Each number is 500 + 40 x the weight over its row's rms, rounded and kept within 0 to 999. Layers, rows and columns count from 0. Numbers have three digits each. The size before them is the row's rms in percent of the matrix's.

# layer 11 MLP up, 1024x256, rms 0.153, rows 92-102, columns 0-127
095:525480505544473563466522528515475485493454518459479534525529494533537525457471505455427449489520545526509459421565488535540499534484517564469512408513509472495515498461565536545472558423533464524534505494497503463580531498532494510532517457554559501529555503494518565472457537501512504452402529550497450540546495446474472574571556523530536540399549511469440533491490482431599449447546
099:562512511403525494485579453457541516498477554485477505456478488534553459565427525452526469471527583474548560395531508508492555500577522518465467483442556452512481459478484529453502505495465561497451492514511479514370481482463490510497542450544516501501504554486424393413535493578605547538471489517500537513542549501491474497527487412455469459527530521522594483520490577497455523499512
090:558514471440477438458512483507499491513458505509505434465417505519498483455460494480547481534503528506556555505505466449517499518539508442549529515452508497478505465504523494526549497469485524467471507539462548522507533517499528555518518480493523436492540454430506438486506487525506508442513552516546546455468472526518472610516479472435519522465501489525460594528464497469527557545533
092:535463499512489470534523462498435473556475547576487508497575520484443443497536485520501491548543540509506472598540509485488480557456475467526486409532496546477469531513478494372543522471497505498499485483555531542487580546519450538547445555574547501488526540511547557462549517544533421516489507422509495531516469473446535460448417429525489563454494499494508491472537524503441512457524
098:515488528484560496545517510519417483458454496432589460465513533527524542456462436496428541483577535526569542490532577527508538571541498495448485550492436560540522507537502457497525439502466471555446521491515502546538509467478484582501509457482503501496482499438471499521551421550445569473536561472540485479470494483422442537495413556527495487515505454574428399479566471488464493472501
120:480501518563484515444507511472486477528452490440548494518507539426550478525513469544516545467544543409462473452475549499549567458528489502522515486470481574486531573437581548452531513450551530588500504502468481509429444559525545525541459539516523497433449505492506505453573557500535513457514492430553478497505553565462521519458478486510478527499481522501517529547530510480520502489511
097:467496468437465540502479498531482431489548522632435466501511421529560524429488509483532506504498520528444630509545465494490530552527539474424466474500476487535498494469464537488472424472482465485504599571494542405512577488495459566474495485519500460538529496515510438499503495583522477494505471531507454504472477510509514520557463510449461446432548583468553487481506482466471497533454
102:536517549496472437482445522448500579455485502565506454505535539536521562474517523500602517542483438570462518560443470483468508462512447469481529473568517502468515485491491459489441487473509492442523554459474465444545391521531463568461558448501562483496475499474417412494497554565486495464492497548507521470422476493559499504576402409547527505479524514510470409440493512438545521482552
091:497420532479492528483543501463431475539542527508441517512467556562541536396448486503545521573533564509462573483545459466492545479523526557486480471550484443447514516469597524468505556476418531580514531519470469567477470527436431555504523549511554567477444507463507470381460514443469507515504507487450472593505508489484425476506418467444473545434544490477489515490525492476449485518509
104:511528539512419540539500514418579465530482519465514428539458440469445544551497456538518524482507534562476541440524530465486542526521532520464503502487562443469498513448526498513483518488521467477512507500400483501476481519527521405466494486507535465483547506462439490462534409484458475528428539485525520519592536504388494449524460490493496450514484478460535492487398480517512467529547
089:458484481544523488458564494521526553499477491533496509528582450505516472424443538486439484539485545475630544460417499387519463447545499509462549482523493481493528465467509492550491485509527559478586493505485531507484519502496530540404553460584494554424495552493553498422480449513537515491546492515471555484443511496526503483464488517449477457481567487517543447499423484478462511517476
# layer 11 MLP down (transposed), 1024x256, rms 0.153, rows 92-102, columns 0-127
095:462469455453548479506505455494510484565513497548546498574541423488513452526470469505581509558525483501504511534478461445537573542512500517563576531551517566572497517521467462485505488498547576475478520532488476508429508458534581457531499510544499488506511446574449465494487448491496588512522468443523533472498515519518447501495483475491553444516544515612540480500492488507511545472473
099:542565404505469457514499498469519495503454467442507439504434499496468459466535551488508505507462519535465495479513499527533533448529518452495479511538544508480498515491520541454429461531467448446493542433431523550569438471572595486502570486453577583542499487530491499549464427471512457516525540476461531496419501545528468485524561478500518470471622468564483496452488477445537511565494
096:499484471575510459512523480541464436489507468441475451530553482504505533539529522467562538501454509512521510523480465509566482512394471467504513485514485453538445578481491420518467453474485474532554438487486471496510552499397511552501490545559455514532435485522545460419523506549485461507521470459477468553478509474495437462461519462423548504522446470514473581578491491553488510556497
090:512494565528423492495521466445550537491521495531504455470490461464475437478477628492578530531392430551472525497426494534467535504517501477491546546515517542515539456490582490522490560503513484528466458467422499464553543394467487495467512550494457512447563471535453519558488447440496482478492533467472513500452515486544467499496518535459487476527506439504496459481523540517477494466468
103:497532502587561502522507534445467536552428496447481455457497502468569513495513512557499456508595407541406557427463486468447446484537474601524458455481507559541478483452480576534541519484539443509590553432475463505506504543417490513478501421529482534468537508459534502533477486458530418493486475505551511454540489435462484502556518441459464466530466553441464490448466484519519537542494
106:544513476506511491500517529526492512490465508477498498583572592500450540515403516519594450451477513535501497447483509561525452511492508517469469476431382504510475462503503490501550489503434525485545497452548437473521516577458508472571478507538471537505519535544551581472514525515557503487428494511476513470478509471498517492527523488512470414551445470558488500512486445522497432441492
083:497459495456483459450549553460462456486550445528536452478560520541456528495466507479510536509506525544516488579500478463497475472522472535574483474504515516523508434560494499486412511530444523474522539529464525455519460423558506522523550560521446519500439470533479492487542516466509484512456505442463461544465560507533520504464419436531482477551479486512556520516487533527518523451480
100:572488440508465466533468449570479434415530508451490591451506430480477484506521569496500446449525533513533447460514529497541487529565458386505530498499478513460517492519458419461541550461430542473474508485480478464467527440530484463438476523521451516546564504510520502499524543539570459495540486575525489522505495474501578557508646507584445485511491493450566509529484473584466500516485
093:453591496448461462478442474566462441489506480471474459554593488483469505463521526479506553531550550485594437527495453528528549506443520490496483494512475475502612507562473466463574573586459531505459521472466410537455418516504501544529451466471476454477485524587493483569484510485459461536501492506501493509506487530449514537529495503524503522564530552484547482534512483523494420500449
088:475451509545477533400491470506476473542548472539425580514524472584492477429475545478527513457532508504487511507536548457403448528451539435521550472457453536518487545532467481478527449475507510507561445528549509521536511474467492517530457566470507503518443564399561525512459506444475457589514443469467504500482519485557518515478505475513476455442549483570438512554546504535468545488504
095:535488528514495441493499595464518474492493517514491480499440405506516489461536501511461505529498445523530483537547519555516500526493500551547534511497472531464466496538429471496531497525486499494469569502482558449476515471489457481562491557556542515546531486459430528562491494487409494458462481550546452504426447469486501485463467524505527460574566523584577553486533343520507480402503